From a checkpoint of a small transformer trained on Wikipedia.
Size: 10 layers, width 160, 5 heads of 32 (1 for keys and values), MLP 448 SwiGLU, vocabulary 3536, 3.91M parameters.
Training: a variant of Adam for these matrices, 128M tokens, 7789 steps.
Each number is 128 + 24 x the weight over its row's rms, rounded and kept within 0 to 255. Layers, rows and columns count from 0. Numbers have three digits each. The size before them is the row's rms in percent of the matrix's.

# layer 7 MLP gate, 448x160, rms 0.0922, rows 8-65, columns 80-159
104:121154129124118108102125147141104146129083166116117123065157129134093133076110104143112160127132095145085078076083113120180115124130131088119148159080167144176116116142140103151137162126116127096076146147125133113101082131129146145108113122
098:133133153093125126133112110128160092115179144148142132156143177099114132156112138146091134175097168140099150101123095162126135140136132123168157114158129149151104116077112080150126062131141146125160137132150129128159145127088122159077108134
115:104161136116137115151095143140143141108083124114163129126178170117158098152124147131148163115132121130166142105121130129099163163141113132155177134136124121113142122112161116082102130151151124139124168122123121191139119129136121151138112119
099:139138101148162131096100084094161169103097160167182110144160123134104123138133142138087100144157153106163184137094116133123171108127131135106069095121105087128137095145130148131151150143099123132137104096178120130172109177098130141126104099
096:079167128120122150117135140156135159133149138150123132162152131101106136110141161133120074113094112135126120165099142151142125115118168152150105071097096092131097148142095116096117110148178119144119087125166103111130165146122112185112145144
102:089128144122161148138097112130131139143143110131131151112138110127109134161111194134067146142096137132122118133143116141115094136121126123108108138113143113182112122143132106102130088131088125124105079132127139114138141132106122143143120144
101:121139103130155147099135127079105084151164113117122103108155161109151126164126138127149135143073104134137156086130110141115116131140102174176115158146104142133154127134157130080121149172140126132135150126097150159134129161125146088102137131
103:118120153095094129123138161117140134152135121064092128104138148145133134114122123133116108152120116126114100107141168111135164083100119146125128162126124117139164181122109114156147093133122150071160149187110124104121148138155183128140147109
101:110114143115139147096093144124107128080138148100137149144152125163111105134116156128146101159111102113195138123118137107133201113136162145120136143123108155106129119110145142174115095105182131128142152109123148181133128134075132171132105156
109:089131141156126129144110138137120133144139123141145163129162141148129128138106138132120117143149132138107150121139130131101135150174085125167167134142098147157061084153116127096112153150129094114141139149145112139167132151123170120074106132
106:133152125151146074100110137134136151123131149092104139141156108150163141079124148121112135136105128101091118092149140133160185111126131119136136127136106125118144140152132122128121183077097148126056118146169114131133143177092145106114140150
096:133115108117102165105116136118146119084132133171095127167119158125124183134124119134126100111118087146135141132137145158150165141110129131149090109109153097135092095085120122123165135160120098098111173136150116141116106168113138123102103083
095:131136117139133156117127137127135127114154123177120099126151120080096118118143149098122115155075171142128163141107106132145144143127134177136121142143187159119125124123128151145126102114129150141111180140150101183129133128065138138092167131
096:125133150136162098113132140169149130140119187097159161093158138143143119125155119153149158175134120120172167119125159143176082166151105088124070142133133127135102118148089117099135101113137144088123135132094122143125116142134128133119092100
108:133121131118141118161149142147162107166133138144180117128161133173105137136094116139126155115102117094127097107113111127093148163125108114132112100102113172133124130129151111132109108167165117137112133118119088154151146174150192166083107143
096:109153093107137145137102158121131102112137174105140165142130144128113125123113137140133101128135119109121130136145125151147114140169124148123098117131166091126078062117117125125150116130123127097081135143122071192117119141120109144093130138
100:166144131138158134165149094133104094144106147094156095143151110122149143111116155086123154155093097142121140089098114162119140073139131128143088110065148150119086110125127122136145114140155104146129110133124108118147151122107144144137133118
095:088131119106120126151152119123124154147110145166111157117101084101085095116159130063093119148119151108116102109185106110129083131115097165167110117135081140174080105120108127085112154131129111171121146129130133128126116124162133151137075111
099:140126142115126152134148185105140166152128108138114124096130164129145122146134124165161169128132147155135148115153164135145088156123079134162115141091117126133128127169106124111123108114150117098130167146127127162093109167154114112124148125
106:104128100139108154097104110144172165138104149149126138121136125114123143139137146136127116134124127144137139153136140059172134157164150129145122081110096111118159170127091159106088138113102099136111181098093152124141067140118094096185127114
103:117147123131158143138145132175107145139158095107140159154162156101124118139125141129105165136116146092122104136105131131108138097105108099135107147128130155174110135156049116148121110182129125112130115131136096113130140151086132125102086116
111:148110049117110091129123098122120157096066192151115122116129166134121108121118150144115110159115142119134148119103118118133149130119133147127104130110139114127105156119139141162155098146114166118137155101134141126140150161160106142155100117
104:110116096147135162109096167122174118125128113141084145098164126122090112142101163105121111094120109094121145120138148124190137174193147162115096118117123139122114116118156120118140087137099122139110148116099130147159127185157100134133154137
092:133074145155127169123087103120144133118099121176121178150128117079081123102099119113165152162106123124156110111128109106189114154134108099145105164088150148125148129135126086121119095151155174102111144099128146144130134110147113180142127170
095:124111124112164139134167096113121087107141145135135152129148114119147121169145169087149146143121153173163147142105157160133066167162131135117146135112158134136095119128145130127165078123167112125141140135127125168109113107135177133120100140
099:116139104174133129145138146117138151127109138117106125127129153149116144082092092139129127133109131104155135144112106116108094138144095136150084117120128115143140127075109080118138106103109098108125108110146115161079145109104101119108120137
086:118087153132147098126134093130131152118153110112117139117132104104114150131123144141156168103112163132146144151101160154147136152105127160129129104107095114079134119102142133144126097149146118141139114115161131172077119140128134102124140171
099:124109178119147122171129121126145134173144123102133121097165114126156126164129126131189128159139158137139108101160110114090137126129076144080134096135104168111141107119120109116153147119183134151135116139123112199158097148127132127170144095
108:104143133122126099117132128177141170135127092119131112133146156158137104138123117126129137125120135106170131075110179100104146137121161105091141135086117176147113149119082126133139125128130104106139106174138126123116104142114131158131118147
106:114114156109122131116100160139113169128083081151138171146108119065105094122139136147171135160128125103108096104126142162156114138131076139125117132103100162102129162124105129136143148093118098109099144091129125126129089137157146114110075145
102:157116109108101143127120123126126093139121126144127131130116120132101102135122144188113096166119150150178104126158147148153139126134128122149138130154125120102110085099134100136156094110112154130133154073069141104148132100132131099095097108
093:124137096126136157080138116133130149168139130113148110097141122111159121135106144144105077166144103104144136134131110119136157124143090138147121099072075123126147081081148131128130143102135097142123135131157099141159066118082115125135124079
093:129127102097183113103111122102121120136143133100137107150140091096119133094125142134153157137123112143139122130144127143100125130113139120150065144100103139185080112114124149143114113138139110131184118120092138113106149145161112149109136110
102:102122106125114117105089141127139121123105156123125104109093131089079108137114142115100139140122052159132167101134153106130131116132131165164105096120083161138113129092121113111084144119132155131124165124128145173113119112107119097120139086
105:087141185125154122126147159105118124149118110133109101123187134070117141105120146109094142162083134135093091085119136128111159158131100143124104133117171129115111131128076129133132108109129125111132139162095148114087152137123124107118106097
099:114139093116155094150124122148151132145125117122102162151119141170160126128144137109139135144138170122136095125134150147125084136140196093161115114123133111160110120189123133165101133120134176096135106189147126137166108118154142196126090108
103:119171126118095121116150119135158112166135103135087144122172116094121138144114087108094175116106070155095155144094153144114070144116120096127097128131117126184083105142124128115162151129108145068102157123109157122135142159112105123081081123
101:136147120114103153167126140154111119149123175125089090131129113131126096144064131120126133121144134115177131131177126141195097124141117096095087131145149109151141093140163108130146150107127174112122159108137153154122164157146148159122133099
094:094135174104179097113120118136154161151144125124140168143156142114173109116124139120135115123146126151128100123139145145107106170118097103136156112100151155078111128128125097128174170094119156099118091147143133082146109113105123137098124079
100:088157095160107098127086119123098131121159190151112100131128140108078104138131160140082125131110149094153141109170159148137134114098122113112109091101113136102149159103145106131100146147138106102135109145110145164089152122124127109112109107
098:122155118093099131116105174129140119086132113121122121133151111131154075125138157139118130143070134103144139115146134147124134115104172160159088120129146139113142133103151134141108127098163142146156113148100120096147141159141135153121098169
092:140144125150105139132128122138155094148168131092128144101129141139114135110165116119179158135161122182087163092126112166133115156111099143160152110131119135125130161080100103152160123134159119110134109126112136144155119136084125155182127135
098:134136097145120140178147160123104127116111133079166155129178135126163085150122135137139119148145149134095136162125156127125134115144104167148115185130157132146150136168133095127139100103107102145154145166072104125140098139141180133126127124
088:166114109133139104093149085150119106129140162126098105109128125153120138130140146163157104122105153166170149138126165161116114097164144156169130157144144126103085154142112165151143127106145091166122097111115131118165143125148141082136141155
096:126138097108131125084147156146158141111090143136123144151114090155124119120093133123128166082132046138091104124133150170115108136144156108154132133088162164155114093083129135124162179160149125142103126169138160135133122110133168136160105115
103:119165075135084162096095102170136100164116190157120127129133154135124115122116141128130161091147099108151122137153121111157142126171130121137126129146112181143177127115135148093155097142182126116056132132138128123135103189130161142093119085
102:124142079126131079090136119096146149121138097112129077160117110141131101157141163110168130143076139110136139134142128140135081124109092138122132109085174129126138147176147082126142115125106152147131111141175125133145114133109145154157124118
092:110171125143105152118105147084114189165142117062163080100126141155098108121109104105104113110143083165095124170154150092171112113123122132099104115098141142123124148149154113143117128128105075119139123148160053103138141133094085123096116143
103:118120148092091115126141095105132141137125130108120118166099134096079150137122124111118163098163141139164106118153127104125125183145112125118076112107102164122117118120100116128158135130121107124149166126143163107117106103178134125155061100
099:132128145141135130105121152143147140191152142109101111141141135136092120137117151157119174129116153125129128143096141102201157127148136107162150130152167147148118138120141117115127127170127157120115130116134144168189169177090108144151107111
092:132106121094139167143159123159116137079106137138148186178135131136080151150110086150134139114143135102161071186123135146125127128160149128137109137161173087139142108145111134088127115145121127150135122085155152142129181137098170146156120121
098:171142124124106109154121131105119172099146151062130111102125153169122138117132124144143127139143149085088102128135128142165140149128122136126082133111140083120155123141144151144132118099117138132120112121167117134122172153149100156118148123
094:114127128122165127094135102160103139130129122155122168137112124103172152116119122128122157097122078154125128117148176176121123117134146112097111161138116147135128122156122112103167107102119068090139154094152127181090093128130158147135127160
105:162090103132090153110099157139149139117108170118117144141130152125141159135133153123162141141150165116149122164108165156168098124113126097165123134128149109118133124108088127140142137136164129140123139115111105122142131218091135120177130144
099:146120120110186127088112152104140148159128130158108130125101143130074109103112109127120145138133104123116157176110137155145121117149148132096074083174140140163117112108108115120140184094147093123146142123096126136140126135150138157156112132
090:129137127094106141133129176129112129127094143168122156142135117162112144137154168076097139133120137097107078108164105135126187149129145125125145148133152132115087133158128136119109154115137146129144116118126133120126144161137152128137101120
109:058116149141121156149130132129138086083145131099128103159136073145159129135150124095101169140145111103115118129097175128181110112125133122146112146097161128128143082181175154116140154136149121131127145129137136202148057146144121111151109147
090:116151123108084135100133138129156145152104135109093121099099094147117129137112108085137117123175130119119151122159116111174090096102124161114110135123129129111124137149126136143141113158089114128077117151104130136111170144174117131152140147
# layer 7 MLP up, 448x160, rms 0.0845, rows 8-65, columns 80-159
097:140151145140119118045122108131141119108109143135158137125125126128109146102137128126160155140094107143145130063143131142132129120086126110125108142135088167171064115116122088135129107152136156150105136115115111115084160146112153155101141117
095:121093125120155104151124170136123138157102082125059178094110134143112145130113125133092094107128151134121138130101116147144111133120127151154105097131130097107087133101172082121174148119134090079155152097081139159119108133178124079150153138
118:116142111133136168151147110130095090167142078152111129124107082151159140149124132141145081188098146124087114173125123111117104085136105144112107137129085193115116157133124136131179113103133149114119131163111142095119165117129139127141133117
099:148149136141097102161155159157116128119133118110161131135114089107112125102066094108153144124124151103141110125138170142084107118138149132156142122097100142149111147075126140068110147143150150155102167113157129113073099135145141111095133106
099:176112141122104132107123130129108135128160134141123150077144121114122154142127117114062143161115124110165099086188095110169177142137151087155119148185157113088127141136133144145112081128149165120113098120110141104183101135095164123134127150
099:112145134154131114111155156148107170147120150123137115164126122145143139079128113126127144121158121121138129116086145107129158151142155173152150129103106154143127133089113119097077132103156115094168098117172069128137091128131115139158121074
102:148161131161100171152125130179095079160092127138154104163106103151136106125150148116099091141095147131099184139148099125155126076108159138130142131163129128131124134103104119170134112082097125149113091092118131115115124132096116148113146166
103:180088088098090142135091141148125070147152130111117138117127107149123153126141149126108120128114124134132177161162138150116135107110122101136158133127107130129086146102174152130181084160131125155161159162136114124171150115147143116146139085
101:107139160120124122138126132096098142118148113071167128141127137081133128143047146089116190098100118134093119082147113147123101171170129118180095176160158127149132198132129120094114117137132103115116133131147126193144145127138072119113161131
102:125127142169116161113141127139127111106102097119148116139098136084093165082117116156159094089114124108124131129159172101145169099102159141103126146124160137072103163070133124104119143116125149148119121137176110119143125123119085114110170116
105:121153134112112128097102134177127122119123122117131137148114150124104135150115112112171192077124117132123153076150136118190153155114151122122149166112126094096113116120136112095169140121115091168088129108175186166095150143089179117150114163
099:088128135106140101131153130107143153163112125131103159161123089173162158110131143145132135131123130128149153134122117130101077153138146132222118107134094134116071124148113110151141135125104184169130104084145127165105143138116163110164098100
102:147141121109110122151092124145143113092147116117140118164143068190134167152123120123142095113108121124113113143125126163097125097168163110164130100171109113141079146090086157116106090119159130116129137157067137139171117127111143114128119127
100:152140131139174144100148115149122125145143134141118108130136082136181116113158089180183115123107169142177118156147149137127109176135116086131128112135133124111146120146157139145122132153127118106134132120079120106149106113137099121140151128
111:127119103142105156152130139180132095120137069147127090120151115130180102156126135131100139095123159159157139129155139131120121134113179113123080125134119153111111117148144113104126140179100107123123139127097136144111108176167119120124121145
098:122099130116110149151125114052169104118152120126146165130149091160160146138150130137200117147113160117107102114140148125105154148152147117112165112146164135118108122155116125136147117146124110109127143113157062117146121143129152095126152149
097:110113089157135121098115108179134100173137153109110128126122154107157120132110170119206115124112142104131162118070153108117128116136081161117131127123144120083122118105153119107104147164146134174091124130130129167135144112149139123118137132
098:159132160095120101150121119143123148110143167139076141135161154137171157107152146108124157135163164101075117092151125125119139115144096154144122114118125146129115080104078152109128144132166112126130116123147094104131131139133143120070108127
105:141084123160069113101086145127142122073153125143137121142113121111122110091152139143121119106113161137119149103156100114148095131147130099130128159085110111124103149111128115105145133138133139099137185156136161141117118119150136131082136128
104:130103146085133163099137109117152147100132122080138119132141118166135150146131117103141114126142173122187153147160149091144128121164150148093092101139157095143139120117127142129102156107109135143149135095124117142125156118103141130153106140
105:147141090148112138095140157155127124151134168127161156140112106159153089135132107165128110106144128159118153107096126120151084141119128150160141082124103124087155150097149123076155127089175124136123102104124137128115116140153149120133122142
100:134123124097106092163107104147120123123139159127144143168102135140106133117150125151137127126105138111149115094056086117142109097118146121163118115114130161152097171121141129168140111150121139130151161099095128139141141120145121103159120112
105:091183156145129151108122139142122188172129155088135089095120106143134116147107105160118124121083130135077161108105168151142100103130183124142124124107113146136097102122128137163116106124138142168138113150166121166135174146119128123125143167
086:153096200143147147098112098096134116118116134208107149166084110085106209137102115135156127131134135135101117097104116110140159125101149113142162144102117167105127134128102107142150109130129164097127114141137139106121137089133109168120121169
102:123121094121142173148143170101084158105102098147133128158139132154125120101107156127138114144086160129063138167117116143135121098146131155140106106146092134092127150118104107129092078142096079157115144067142156171139159147118130115099132129
098:148130177144146152143131135141126177135169104095118140126149105136128134139131089126157158110074115106101100160141109135103101142136104143121146162111135102132119159124079080171119141110132110117137153142120114133130122112132110120135096185
096:130129093082100161130104114078101147119142124122114170119096144160163135100109145108094115165132133158165182129131140157093119121081145156163136093173120120154098127159180159127103127120114136135109176127137122093085160120136135103177126096
100:129071138138148122133116083111120106133148119114155130133146117112137130152097117137177143149143116104122075162136123144118095144119185102123093134132129174144144124144117134137178135130146151080101170092061123138109138142136161110132133078
107:100112134112139114155128150131174114105101108152131121135135137127107101144147168159169147108113134134165089136161119126114128105165177137112161106118130134153137106153102138146093147123066147147099118119109133139139119121107107119134110101
109:114067169127124100139132141096133111134163131093120087130128139140162088144148132150092124120146121123153106134173164145156161111128137156176134127117155130180128080146121175142087151136130104140124172161096145117122110146170150090122120127
104:098147136123113092170111154156157143110106133135122101170108127148122087133127128119121121120151140153138104114157155139117133109135168118137148145172160169130120109113140089166145122152138112100125156176123096122108143161219098084101123143
096:164103082077153108086148085130131146136093122117146110116121157147176121124160145119106095142138098110155161129133126137159127087116117119152135152123074116118134092144144103143166113097159133158147137109132136137138160104131133110131130099
092:134131175143159105168163145094095158135138156116145175103112102092129173151137110130153153189122150185154150146153178136090130136158102179116142103141107156123113117126112143112138159093135123114116103154137142140147088123102116110172100162
099:110099128086126131142169153134134134134112124104136105096121161099112102147125104092129147147108173128119094084121139133158098139123101122131093080166154158197139053154107109108160132100118172104123125135186102156115121118134153164119132147
103:137081154116131151163139161115166077104142113090104158157100173145125120144145134109160100134163115134160154143144144119124168146140121161114116127099088123157108124120100089122084136125173107133160137122120115174130134116101120140133100126
104:146120104103124136098130110118115118169107140159075165079133097122153140119165122100129156148134140178124088116097130142157121143119132138136127122140096151081090114132132108133133163155157097125098151095123168125125166142186150121132107130
101:100118145092100142151171121150121086129129106103132153116111113166146129125138126129110094094170122108137113083156103148149148114150179155095140141134117122140166164161134118113134151097142098118124121156129112179147141145150185133156131177
096:096101061096072132147130109120132146089096156120156103158075101149114124086111130144171163143136109111167107150155126137161141117135135105135152142178108127166147143149162151129113113105097161155108099127110111147102123115123169120140119125
103:129148143193123174134116119151136120152120101134144073122152067160116154115115142125107129109099161138118110128144111155143093120135116127103128130140137123164134144111142112126124109176144149142095154143088131075106093140122122122120128146
096:104142086116151151145099127137126125133118168161137167122126153114126105122141120077118151118105173118128099107127191180100127162116137116117126109128111135111160149136152099149108105083116100095139130153151080098121127122161097130147130116
097:129125101137121143100130135136100101140127111178134114102132141154127127137138183095136090136091076126145126101113110125153117124128155155162123144119107139137125150101170098169160096127145146144150108145122113124141128126143130120137131171
100:130122115129112120142121124196134134171157116147091158136106132119128151114112145151121128105094083182112126142145102161135135146111162144116143124089098124095138169094100131171155133151129080112095159130117128120151120143105123099133125111
103:076133130133157121142156124157146136157112120127113099123117131083097131128125141133104094155140145162144168119106121163122123086075128087124108157103127115126117118137135157108110146161134125123102154125137142143127167142188145096142128109
094:151152132107138115111131135124124130107105111128143150144115150151115170086151128123128078080117137081133117107109115126088167101132146134093148140097164134171105149114080158137113144175122112135139132140149126124158163119126140136111143144
103:130110131121110093147121128121109120130152132161136136128121142097092128173125142086130122105127147107126185108133148118157121108128144140127122096153113110132155157095083120111107135093127156113117098080167126115143098170119126130101130107
096:161153133105124151110110138126159102143110142160125115138119112140119145143124124120135141136122113091127150112140146131120105127121138096064151141133143187148145096104154140124157168110172126098093126124102109099091079187157154151124120095
104:062126125088087107103064114141124123121141162113112122138102159132137103139124138171136143137148105114152122125110168137110104102150110118139117105144126157141134159068123115070111146112123101128108148085119140105125147137133162122139135076
096:119151174122127151130138152084106160120111114105117106125122109117165132094130125118150148119118124149142151158119112138117159092108128151129133077154122098142135085094098126120131118120179172148129137128137130151127195123103127130146132105
096:165138163149136098159149129133142106096127137085110139162137115109076122091103124131160130113143131105091145156141141144125151104116140120120091112161110145135108162117111122113159126145155152083082105133176127098135121107141117121116140091
093:137149120153149135126126137139111106140147119130069112142113126138117160131138160178160157130112152116099100147088165153155159111098173124152185133155130120155115131113158118105131169168116136136121121107135104113185185158124118108129119133
098:159095149126135157101104123138136124115085121180153109155136129123154141126073139174170127089133124121111136114124149128150096135094125160151160131104163121104129111102118128115130157165102119148096116127173125140101153148143088134135122117
098:090139103137133179123181124129117148141143123098164121117107119128115142129101174147133151129144119141108135137119145136133139136152135105136123120069149118112141107141145175179089099129058140153140118097131130169148117142184134153149144096
101:124133104107099145128130107145116144110132140110111086125125153112108111098106145124093152089155090114097140131123171149168125139130126115119116143126159144141142198139108139158127142085124108151126115134160122158142159133125138170140138122
098:160111143120104164107122100109129117128086091159092088145104145143098142113103168152114121177128147125128092120147129164124134106095153149125114121146113098155115153124115158153118089160125135167101146097134135102121191160107104107151116154
100:142114132109095127146123144112160122139112111103160157126110120149098132218144112151143119130149088133109156111169108162114155098115123150110132133130105117140136107097156139179137120111117128112132167103171145115094116144154124148093114126
095:108046121109092135084122151088112145134143145152093140124193135102154162164093106128120128120130157113123127127136123154146118124154178120138119162125083107084134121117119110123106148106086133118138157142165094129155120107124145120118173172
103:105108102138096129129093124135125138148127118149135156124129145123159172146150080183117125143100089120094151109130100071115156125150136104140056141180098079142143120084117125134134111146126161158055122123168168120151189125129127143147132139
095:111124099175157112111135131173116129192125118159136172135131157107123103085096113102136114160138126119164156114157091120134130134130063133102169103145084123177132111120119117110127195146143144087136138143123113100104091134123120135128115124
# layer 7 MLP down (transposed), 448x160, rms 0.079, rows 8-64, columns 80-159
098:165134153115111132176126143146112095089066170126110142137144143163124095122096127156145100098130134159139114125116138149115112127150131092104154158145093118116087113120094108154165136099116111122149173100118140104132133123156182148143113129
092:110138125099114106125096106119123130128136154123083075159117162127143125135175131084091114133128102112144130180098133175154111098190138108136146138120087110104128148148104134131094157144143125145178108141151123101138138117131134121082141117
113:114130117142127109128115099148147153145101115109155146110101093120142098117134130124088126131139156136101116123115149162107104131130128157147156117121065147119131104109112133163134144165121128110131144155144129141145128145124175104175084154
101:152155148118155130120127139143109133149118125102154169149108140130129127148107132097111089127101107124114130127123156137133147156057076105119144166097110140107105117150129120129128116128106119085126143124071146106139117119120114130054114114
099:101124135119145115110129114055130127117139111134139158164186104157183122153133168114168118133140176161119100135116131155091107156102142143147138145118126154126108137139130148114127115144110155094120158162138105125113068145139111161095131151
100:162143155093115133147121117122145186140149126119135116097138112096097169148174133072112152143143163100143142162120112157164130105145167144079129069098125165139115096158149154126130142130109156107106142140127138093139156126136141125133201123
102:123154130103134168131110148144115127144147096135155130155135104140093088147130109121118129132143134119111079119138135136150164097115147158108123116126139154147139136084169114132127117101097147105101121120125115139183116102122159126156139148
102:146103133143131152137091114161172123115116093150101144090119113123148123092118148121136162103111115123096126135163099125133152136122111095139161138140107126142124124135167100133171129159116123158137119144133138110140108125136185114101098131
101:111131118118094098119140088145084133132117135112133121064130154080159143119127125135131127117146091133103101112130094115124123107164146142141120138075129181128144148135110120124110118145127082086133122154123157156094134181185100177121114135
093:103111155144110157142139124129153162150112119138135143145128147131124131141128101147119170118130126125122109166107153117139136129112109153128179134111143143106125130129126135167111111120145134121140125131142107127122119121131164098137145124
103:117152136147099151154125144176126129165105167101159146108101137098080157119134139138171160131145150116094099129129113093096123108098163154192109154112092121106140134115123139121110079125129128174097148125102164128109149096126109164122148133
100:103133058111134164131118142123098103107133159112072124176130141146148128138098068133126119156101123144148094127147110137150149129111117135163136126111108151164108136140124109147149115152129123132106095110150151130069114110123189095116128106
100:120186161157130139103148124071114146142120107172128141146165132133086107109079100156158128143095102159140107086133114094134101113119094158143137124115120153116133153125128141109104124099102111109141125082126113124122137153119134186118126119
101:156113120169105135134104119115134089119165101178130107128147136144148141130108157119145147094107118156134094120167113165166103134116133119136145171157133127128120167127156124133106113154126101134143138125111070115137139139069125115175150140
106:146127157140161155097103141092128115146148099150133130080135095088130139162163146127165095161146140118161155131150074089109122113140092128167098159126114136185113162148148151117087135142141134123135121154133113113105148107177142155106085107
101:129166167142152118113136138115162109127149136135121160130121117165171151159102115155154125145089165100085101148127124107125161132112104149143157120149126135164112131123120098107115161121161131134128098130115064108116113141099105091121205153
096:199103127127117102117119115161128117047121115132146118118131111101124082106115096136145106093138132173140154113168144140126089127138117159085122121123158114113146168114153139154185126146158110124114147108159162151130125129143102096107147126
098:093140121079157147097124100129168125104130130099117099092119148153093149110145077109107127119130120107156115147138116100123158129129113146139142119150119127178118131173136109128127142104102166117104135109098104114102176146134088155104139169
105:123096149122122070129108099145122093083141115125128145121091135162105113164093137145094140126135147125152130123133142112166101103121168141151117098151133101150168097097136091135126146109162173104101130163127170164138123146137119124117118120
102:146092085110100142108107127133136072133149124141120144083112110134122089118110136102114144143169134137131128111112132161149116094143134104149126114122089085148128129098121115143136113133089181135080091139163172115123100108099149147143178115
107:116134088133116109136105131115130157163108168118175148128065122122139138156116092121148118132111131151103105138128135160154125163124126130149137099100130113112146110125108119112108105116143116075161134138116100097124153094118114125133086153
101:099100100078167150144125131132104132098193110129170151125125092162139136149151094131141097108114123141110091128147130129142117146128168072134136126131110111151135137120110153158125136158108140113142154134133137124151052152158102109126154120
105:130118146166179132144143108110126129143142120148146130122118138108147165118128120124139090148103160116132108135102127118109142125167128138145101107108087142132140134085129171194106102145159134145173140147151117105149149122129159109107111128
091:155164132119147149123147118149105139098147135160132111155147146151148172188136090108094137122123114145100144134138113129135157152095106132143127118140121164129112117130129129115117124102127113099127144145122154124109145062128117110101175122
103:087133131150100135145132137157097093110112150098131105109133128105130114114123111114108128139076135132094131147143108136139128123136096123154146154069110129158107104129136138092139127134105098135098101153162159116100117103119082173106117132
097:110119124117094118127156159087100138111155058111144066129155113138109125151130145138150134115107166122124122109142150103123103141097115111113167134117121105170125097135128113121146163125115119173119174098113156090147127135138127182128114138
097:144136168102111101113182114161169132130120115167086116137180095121130114173077117175118129114125135182099156157110120159142153122130126099127136147146158133126146160121140127175164120069102131136128152144131112137123137138113131112092128199
098:141150105156114130162123120062163156123148121166137114112159159133134108097090077129124142073103156139118110126120141106117135140127106132134115106141068132183117144117139111105119151149119096130139162123160124147154126151178177119113158103
107:104076117132136105118140122113117115119115098127142116136179112146106098113127177140150146111134184103111139143176123128107153150121112141117102148161134141116122110145123117092158102149095163123121125147108156132129104153093152090139171132
107:140119177113116198140121148127146159137117107097116121145119090088095126139162119118164136153121069147129143158122132107126120123144123116095123159110177135148145124060072110145142104123147130141108103122161101138146138102130136109131117113
105:100139135148099153123136131103139135110135138135162140101112089134164139156128099114131150110152132138110151124098124107166124152135159128147135132143105124114164134171139140144137093150162122115120122097129154160114135133110137152167166089
099:146089116068167112106099128108158103072157099122112161166138145160104130149141168158154163113102098141142127105102128146120140110098133099144101132150132137176138130159121134145176111093128166137147142117135121129103163132158112123140160151
094:134125117144128107164094134125133138145153094193109066142179101156173174150101166114111117162102139108137127101169120131174132130095119073177107124107126126173116127111145119167103114136129125132126126127087148116143115127143165137115131101
099:124123107102101153087167154157127134126147121134105121117104110137125120133119104096114124138148137148171130098126136093117143161134129119109122120114100128109133147144138159141124167088142122145138118093113125135125088110111166141078157115
105:119083145128150158126142114100149096126114153090156163123132144140105109147134150160102161135140145140131157121108095101128118152114120096121118132156107133139167148117141161138094110153141182117127130118158092200112091145159171130136163136
104:092169118085150123156131133135127084137160137095152142152082145119122125121176142134105133109142152103121117106094115131128130126135119138197134150154071113147142110123158102106124113108123115119154107127123138170115119111103113131109176132
101:110149115159166133125136098115122123098188124104148128130157134142093097131112107156136100143134187114133114124168095152113113149156117141132146159156149145146112153109143159127132121130144120127117144160130111113156115098149141143152162132
098:149121115139155159095107131122095148110111194109126177130135104133108151113131095166120132153147161097131091134104093117137059082112124132160163105122142105110085127132076142137161160153163092132075125159139139144159106121112105162108079160
101:147123082150124146129083145110135192151105118141084154129106104087142117131104107128123153141120128105126114130170111152069105181131101167129148092109148130132109113133105127114096177143142098126108097122111136142135125125135123146106116116
097:122126149140146131184099112110098127126120136098155117106131135122170130110102143168142156130173145102103128159113110144108138141078147129101107146142157121116138113128091182150143124115124158158093171099150122131113145116134130099069134155
097:089138154144153151117132138100090157129149071141128127119145145132123149103179147078105100165142133145154121158122141092159144101134107104082105123103155140111110142087137113153134109146095122133152178106139097123178177094107130141151163143
099:100149130125168067123105168131153106141120119100152116093154120113104147168165102094089108105106156073137124144131147120136141131086127087127126133141100131139117143183175157066139134121158136158131124152173156134074134141119097125107154146
103:122177159142161112160136137165132152151103159166096119203133092117100104111134165118132130131112143121174144134096143158143142067102108097123101141126118149122123115141115113161114190135158113103115106120136115112135164122159100113131061155
097:122123134087094112141160122138130170128118119078127137118132143106151133096142114088089125132136122096107150106165122126120145181142083114074181106131116133153109140129133147083118121170136121069128140140158117161102117129123123108124084101
100:116152086114097133109150147139120127148090152152127127067108145092106117100115103113102180126134112123119126101139154150168137138108125137134156169117133180163092164114188080124146102103139116156093097115133147151121116095131131096116140126
100:133111178131165155098167122109123161155158125110106117113124095117123107154161149146134117140099126119106141124069121177120138167094141080129118159130100152160143103115142142124145125128124150118148149140098129116084142184107145121133147109
101:134117119114190125167131126140145104141119153159145048089110130136117101141133106148165109130132125113146122135110110100181136139092112112082116124126137142099124117164122138121127148113126138128086122108150118144135172133179102127116120126
095:088137158139142136146155116109097144109120123153131127126124091127150132090153103125113136131146140107124081071111123146095132142142130130098136157120132149100122084116182109112120096150130156152172113120121121152099147150097140116133093141
098:150097146109156193129114160097146103084132129126141085130157113098129128133161160123086144136154131130103136124128113158127172103111150073154093137125171157127125165150174152136096107124099134155132124123086111129121131199121130126172099141
098:142139142138152160105143158161130149102151124092111174135115117154117121110106131176154098135084121119092109094142133119114182104129124145131141167101140117143121131091134135138143150130086114122114137150154119102091114075143169130127127183
096:134130152141116125154169134151124137107152151088156099163114147150086128106094098111119084129159122102128133139108130118153087107109125104114125105130131160121130099110127173127122093087140124125143105139141150123150155094131147150101206135
099:143103130158162146141120126145143149131135098120100175129138059119128136129111141131108141160083156163131155156083108129096117108118113135166158115109125086109169100151156100127103139140109144157147107157152110127136142145104140093169092128
101:152088176142111140132099115174118125118110139158111105120124158117131139143112074158148109173107149105111138154127148141126143082129096147145108155138100132161113110091106142144157108146175112143091117136160135123116120127148157082117128121
104:126153153139146095126129121159116151106147130148124095154139093159134150115137172130132138124156148112114144086100113113115122117100099139120100119118116168087116191151163116145156137140095164117128136165125128131161134099181133130124193101
096:148132144152150168113164114111150132108078148154175147081145197088147077137170096140115108119119191146112158093124189141090131168111103106179144137106135106112114118113131094121086127126142085137121094134148134148164139118105140074137146118
098:130100113119132126136127131119144134126147166097112080123136193108172130158122113142154139084123122091142129158152173135147068117153128135158085147122131150103122152128147114078139147105149093097113123146106115151118126123110128151109126109
101:124136111086084083125182110089114083149160141087141180115139135127126152111131128126143142127135138117153074126127130167116149128168116129132167131121107090141109160130087109126171160125170082132116104150172121162122165143130127125127137110